config.yaml
norm_eps: 1e-05
bias: "none"
doc_mask: false
Each number is 128 + 32 x the weight over its row's rms, rounded and kept within 0 to 255. Layers, rows and columns count from 0. The size above them is the row's rms in percent of the matrix's.

# layer 6 MLP down (transposed), 192x64, rms 0.123, rows 52-68, columns 0-63
size [ 93 127 112 100 118  95 119 100   8 103  95 109  88 111 117  96  63]
[[129 113 150 129 190 124 107 151 134 171 147  75 198 112  94 124  84 121 108  64 131  57 197 112 138 170 170 111 138 159 172  74 151 189 135 117 143 124  80 119 130 175 128 153  98 123 134  89 125 103 125 113 151  96 113 159  95 156 149 114 153  91  91 109]
 [ 94  77 123 161 104 105  54 144 169 140 140 172 123 154 104 158  80 150 112 106  75 103 151 126 109  79  93 159 152 166 152 141  99  97 103 113 147  80 150 119 121 113 117 156 154 149 125 168 149 166  61 171  97 151 131 122 173 173 147 195 132  65 127 145]
 [ 83  81  68 146 161 157  83 152  98 104 185  96 131 115 156  84 126 162 161 188 146 125 130 102 132 151  99 120 164 153 157 112  98  82  68 147  88 167  76 149 114  96 111 163 143 130 142 179 140 161 129  94 177 116 158 127 111 106  74 141 110 165 179 122]
 [100 135  91 168 128 115 183  94 104  90 102 137 180 168 124 105 128 137  59 102 166  96 122  71  64 108 157 150  91 119  99 141 183  98  87 157 137 151 116 119 126 132  97 148 112 131 238 134 154 114  85 172 150 156 139 126 126 131 162 127 137 116 147 163]
 [ 95 102 122 124 131 178 135 132 164 171 157 159 183 173 175 101 140 114 102  75  95 183 116 130 128 171 114 148  85 154 125 182 140 122  86 122 104 104 137 131 142  95  62 105 144 130 184  70 132 108 100 132 165 136 122  76 169 114  93 199  99  92 105 118]
 [163 162 131 147 139  52  91 166 132 131 126 133 151 161  47 154 111 130 166  98  68 119 134 141 142 100  62 107 154 164 145 124  58  96 127 149  79 111 104 154  70 188 135 134 153  95 150 106 160 146 158 164 107 161 103  94 122 137 155 154 115 138 170 140]
 [145 123 127 129 177 114 105  69 156 102 140 183 163  95 172  99 136 117  70 106 116 121  64 134 146  84 105 101 163 125 123 156 127 146 140 187 126 139 123 112 116  92  74 170 161 105  84 113 187 103 104 125 153  89 131 204 152 113 155 120 154  95 128 197]
 [104 165  86 125 115 131  79 161 226 173 137 139 137 122  49 154  80 142  88  59  78 132 139  81 103 126 154 170 145 140 114 148 132 148 145 146 112  81 106 126 112 129 131  96 141 129 113 123 136  89 141 177  61 162 135 131 140 187 121 144 144 167 142 127]
 [119 130 154 109 141 177  79 121 118 103 190 136  94  69 120 145  91 149 140  98 134 103 169 112  38 154 118  88 153 181 179 116 141 127 131  91 159  96  71 112 115 111 153 117 205 152 135 205 176 120 113  94 127 136 138 132 157 123 161 119 130  95 120 120]
 [138 142 171  31 101 117 149 145 131 152 104 155 104 139 110 114  90  83 128  77 103 128 158 150 121 183 156 141 121 178 157 113 131 144 151 153 139 119 146  93  71 180 164 121 102 142 157 126 118 144 110 134  60 149  94 145 130  84 218 100  75 128 140 142]
 [186 118 113  38  79 114 109  99 158 133 149 123 133 163 180 124 112  89 118 156 176 141 119 145 116  87  82 112 163  96 123 176 165 143 162 131 106 122 141 139 151 127  97 140 139  44 153 134 120 123 154  82 179  93  89 191  90 151 165 146 132  91 123 132]
 [115 146  73 153 102 149  92 149  84 209 144  86 178 120 142 183 148 112 154 167 162 120 187  78 187 123  74 119 115 102 106 175 130 112 150 123 135 106 106 166 162 124 139 138  99  83 134 106  94  73 123  91 141 116 101 152 150 193 121 124 116 119 125  83]
 [ 91 129 186  81 112 202 126  98 128 137 145  91  86  89 135 104 155 129  82 184  58 120 112  83 144 155 178  97  85 166 129  94 135 143 115  99 172 166 125 120 149 132 131 149 150 122 119 220 140 110 127 133 130 154 167  95 152 151 111 161  96  95 107 102]
 [131 168 206 126  70 162 104 143 140  96  79 120 111  86 104 148  72 155 128 121 145 165 184  86 106 136  86 105  84 125  98 152 123 162 174 120 151 112 106 158 139 100 132  67 106 146 142 197 138 163 130 112 108 122 118 140 117  88 188 187 111 165 110 120]
 [130 134 100 178 126 121 160  96 150 130 118 128 104 109 139  86 140 130  81  35 102 158 122 122 166 149 138 155  74 162 108 134 114 122 127 129 113 133  93 106 153 221  85  63 118  65 139 195 159 164 128 108 111 146 173  91 172 130 126 160 144 156 134 136]
 [110  86 181 131 111  93 135 122  74  60  70 147 111 170 146 128 112 101 136 179  80 150 125 140 175 103 131  90 124  63 202 116  97 132 129 134 177 140 153  89  97 141 161 199 130 174 149 140 152 125 133 158 155 157 133 104  93  87 123  96 151 113 114 149]
 [ 98 143 135 143 102 134 133 132 166  99 152 134 201 127  70 134 131 190 128  62  83 120 125 101  74 141 172 132 101 153 141 126 168 131 110  88  92 138  74 141 117 157 132  43 132 188 178 125 159 164 147 140 115  82  92 113 118 117 162 113 160 178 120 108]]
# layer 6 MLP gate, 192x64, rms 0.399, rows 53-68, columns 0-63
size [122 110 103 102 101 110  99  11  98  83 107  89 106 124 106  98]
[[117  85 104  97 151 127 162  98 170 110  75 158 121 134 169 160 103 122 170 141 130 101 153 106  77 132  95 165 128 108 136 131 104 202 176 148 123 108  68 131 129 108 159 145 105 186 181 150 145 157 109  87 109 155 131 124 116  68 159  57 145 131  68 163]
 [134 132 128 147 154 158 182 101  91 163 174 114 119  82 141 147 114  81  83 154 120 146 133 104 178 172 150 108 128  94 137 141 101 167 136 125 118 140 210 152  85 112 157  88 116 140 124 115 125  65 110 131  74 122  73 115 152 115  59  97 202 141 121 170]
 [140  63 172 103 131 196 130 137 183 184  52 109 119 121 158 118 116  76 175 145 128 150 165 125 141  87 113 120 125 137 162 106 131 164 169 115 125 101 130  76 131 124 177 146 158 155 105 111  90 144  52 120 108 149 147  93 163 157 132 125 122 113  95  63]
 [154  89 138 138 145 151 163 122 182 115 129 182  83 146  99  42 114  97 157  71 123 116 187 140 113 133  18 103 133 157 119 148 147 108 110 136 126 113 125 102 174 179 142 157  94 156 113 143 109 145 115 106  97 129 142 165 138  68 105 173 108 136 140 141]
 [133  82 108 179 165  90  84 164  95 142 134 105 152 103  87 159 148 114 120 140  67 115 158  61  85  45 149 124 140 121 115 142 113  95 124 122  87 131  85 136 201 142 176 157 160 153 131 147 124 123 131 163 151 135 156 112 161 199 117  83 109 161 150 115]
 [ 98 164 149 163 126 189  77 135  99 147 116 169 171 105 136 142  92 103 137  89 123 106 103 114 171  91 110  85 145 146 141 233 168  95 103 165  85 177 136  94 120 103 138 117 105 150 131  97 122 150 129 150  46 150 128  85 164 135 171 123 116 144 129 102]
 [ 83 146 137 144 190 188 104 119  70  87  81 144 109 163 156  45  96 121 184 146 142 121 174 129 156  51 143 110 167 103 157 143 156 126 130  99 137  78 167 118 165 130 128 108 149 107 106  82 104 146 120 154 135  97 141 116 107 168 171  93 138 151 125 156]
 [144 124 155  79 119 153 133 132 107 115 157 132 141 183 136 135 165 154  83  91 148 161 108 116 155 145 156 140 199 146 124  97  98 136 126 149  99 121 151 163  94 197 149 129 114 147  90 134 144  96 154 162 162  53 168  50 130 129 151 138  30 138 115 119]
 [118 125 105 153 142 110 123 153 113 140 126  60 150  97 165  88 136 191  83 215  94 129 132 123  82 113 164 130 163  86 133 143 110 163 100 193 105 177  94  91 128 148 132 106 122 117  79 116 159 192 171 141 131 155 158 129 130 104  85  64 157 127 131 114]
 [226 140 101 129 130 160 138  99 110  89 178 149 113 115 121  84 148  79  73 113  99 150  80 142 109 129  62 152 127  78 124 116 140  90 149 132 177 144 173 174 159 122 108 111 101 120 146 167 153 139 147 155 162  58 153 142  94 105 168 133 109 138  82 140]
 [124 133 135 120 117 153  95  93 117 196 158  47 178 129 185  82 123 147 170 144 187 157 136  97 135  50 147 111 118 128  68 100 138 147  65 179  88 135  90 138 144 123 144 104 116 155  85 169 115 152 138 113 143 167 150 127 158 166 112 137 103 103 110 114]
 [118 137 179  92  61 147 110 147 154  98  67 102  89 160 143  78 161 150 106 150  96 145 157 111 195 132  76 149 102 151 206 135 133  95 153 136 135 130 116 119 208 193  95 142 122 150 138  90 151 153  75 132 130 159 105 129 111 129 138 122  99 125 100  97]
 [146  86  78 116 160 169 162 163 110 112 154 155  72 161 115 112 133 193  65 106 149 115 145 151 151 112 170 186  91 120 157 154 138  52 116 100 110  99 155 132 108 115  98 125 104 116 205 147 102 150 148 130 103 120 111 158 148 118 110  48 120 119 150 169]
 [105 148 150  92 149 125 102 152  68 176 128 126 145 134 110 135 177 119 172 145 127 130 139 116 116 126 113  82 101 133  91  80 109 100  76 195 117 150 148  19 151 113 171 133 120 192 162 114 103 121 167 123 123 174 150 126 101 178 143 127  64 152 134 112]
 [113 138 157 144 126 106  90 131  97  77 100  51 121 176 126 144 118 136 104 105 118 197 138 105 207 119 113 130 119  79 155  95  89 141 127 196 172 145 137 115  88 152 179 154 124 153 161  91 145 149 132 137 127 164 133 104 108 101  74  98 134  76 182 162]
 [138 111 122  76 168 150  83 187  67 140 107 101 112 105 139 164 116  60 124 160 141 149 105 147 155 105 144 177 111  97 127 133  64 124 152 134 131 144 168 104 156 103 140 203 131 104  58 124 146 130  73 130 120 181 164 111 126 120 114 187 110 136  91 172]]
# layer 6 MLP up, 192x64, rms 0.395, rows 53-68, columns 0-63
size [114 103  86 108 102 108  97  10 108  92 117  84 102 124 108  95]
[[134 125 121 108 121 123 151  99  81 115  95 107 111 136  93  97 142 113 147 158 147 133 131 120 159 111 114 127  78  73 148 101 198 176 115 192 133 156 125 120 167 130 126 188  26 153 108 108 127 189 143 146 144 181 137  83 122 125 121 107 197 145  78 119]
 [100 126  87  92 209 111 120  86 159 169 206  99 113 105 131 177 136 135 138 154 134 154 171 149 151 109 103 109 127 143 143  93 166 140 140 102 143 130 115  69  83 112  93  97 105 175 117  95 118 191 131  87 172 134 116 107 138 156 117 124  57 131 183 102]
 [115 125  97  90 101 133 139 164 172 158 182 115 118 113 165 153 166  79 138 146 147 137 107 119 204 129 127 126 177 132 142  95  82 104 136 104  93  84 128 101 148 115 130  77 179 108  41 155 161 119 197 143 127  84 132 157 118 113 142 148 150  91  84 177]
 [128 120 173  96  92 122 142 190 160 129 101 119 125 143 102  73 121 118 210 140 123 180  82 157  87  68 103 178 133 128 143 157 105 140  69 150 134 139 149 111  87  71 153 166 123 144 130 146 113 160 136 154 132 109  97  74 183 159  83 176 102 106 127 115]
 [102  66 149 151 115 179 165 113 132 100 147 130 147  97 127 133 100  67  91 125 130 162 135  97  82 104 194 128 134  71 133 137 199  93 159  63  87 150 180 143 152 125 132 146 154 165 122 140 113  99  76 115 168 113 152 149 134  80 171 102 136 181 113 132]
 [ 87 170 128 173 116 128 126  71 128 149 144 146 103 100 117 104 119 155 134  67 109 135 121 111 135 161 104 118 118 114  97 216 155 188 113 170  91 140  69 121 148 123  96 132  42 124 128 106 106 142 201 106 108 121 134 153 147 116 168 202 148 158 139 129]
 [153  85 127  73 115 127 152 119 155 146 118 179 135 165 100 149 158 151 118 133 114  99  81  91 152 155 108 104  81 164 151 110  69 107 140 120 182 146 133 159 137 164 156  76 130 104 143 147  85 196 108 157  87 156 151 120 201  97 106 137 154  44 140 113]
 [154 145 118 138 177 118 151 125 146 146  82 131 186  97 190 116 110 113 166 143 127  81 129 132 119 101 127 160 105 173 146 157  91 156 109 132 171  90 166 107 204 133 126  96 129 122 208 156  77 130 108 124 164 209 105 159 169 163  83 114 137 140 127 150]
 [101 137 137 178 159 149 155 129 133 123 165 138 142 142 139 152  95 161 166  94 180 117 139  98 124 109 150 118 134  87  90 143  91 135 129  79  85 177  85 121 213  65  90 164 167  91 159 112 101 142  84 103 175 111 143 124 142 113  89 137 147 162 120  47]
 [172 139  99 136 124 119 105 140 105 130 144 133  90 128 132 107 215 105 119 106  66 125  93 118 179  88 128 193 137  82 122 108 126 152 111  86 147 141 104 164 136 161 129 152 128 192 129 110  81 132  99 176  69 172 190 107  84 152 140  86 172 162 107 124]
 [144 123 164  58 124 106 161  97 119 188 160 128 143 129 111  79 113 128 122 122 150 121  64 147 106 179 110 140 110 151 172  71 139 110 142 140  82 133 132 102  91 192 144 171 116 184 119  72 139 152 105 160 115 169  53 127  83 135 118 120 133 131 151 188]
 [107 124 140 203 156 152 174 118 101 118 118 102 148 120  60  91  92  91 108 132 144  85 145 118 110 130 110 138 122 163 123 121 170 141 129  91 164 138 173 153 144  86 110  76 132 115 211 101 149 128 136  84  96 120 156 142 171 156 126  90 185 108 166  48]
 [ 80 121 184 122 140 128  73  84 127 150 175  69 157 127 117 135 118 150 128 190  96 118 143 132 122  74  99  89 171 157 154 112 193 108  94 153 150 126  99 131 110 120 121 121 129 100  89 120 147 164  90 124 170 108 151  89  90 156  78 184 188 139 182 105]
 [163 108 133 141 145 144  59 126  89  31  93 112 121 164 102 135 131 150 148 130 120  96 152 158 127 128 144 119 120 141 133 150 130 121  82 125 112 141 119 148 187  71 159 157 183 186 121 103 152  98 151  12 142 122 109 178 103 127 149 143 109 147 129 137]
 [136 111 113 161 191 117  92 130 154 156  71 134 124 169 124 113 163 186 140  62 130 148 136 116 138 181  93 129 124 138 175 124  83 128 147 167  64 192 122 122  56 137 139 124 151 143 163 132 137 124 122  78 132  80 101 148  63 130 101 117 181 127 113  86]
 [113 102 185 143 146 164 104 106 118 113  98 147 163 102 128 130 103  88 117 137 172  84 160 144 124 148 139 140 150 185 135 109 122 126 135 204 163  94 126 148 168 168  69 110 130  53 128  96 183 156 138 134  73 164 163 125  59 101 115 127 153  93  96  82]]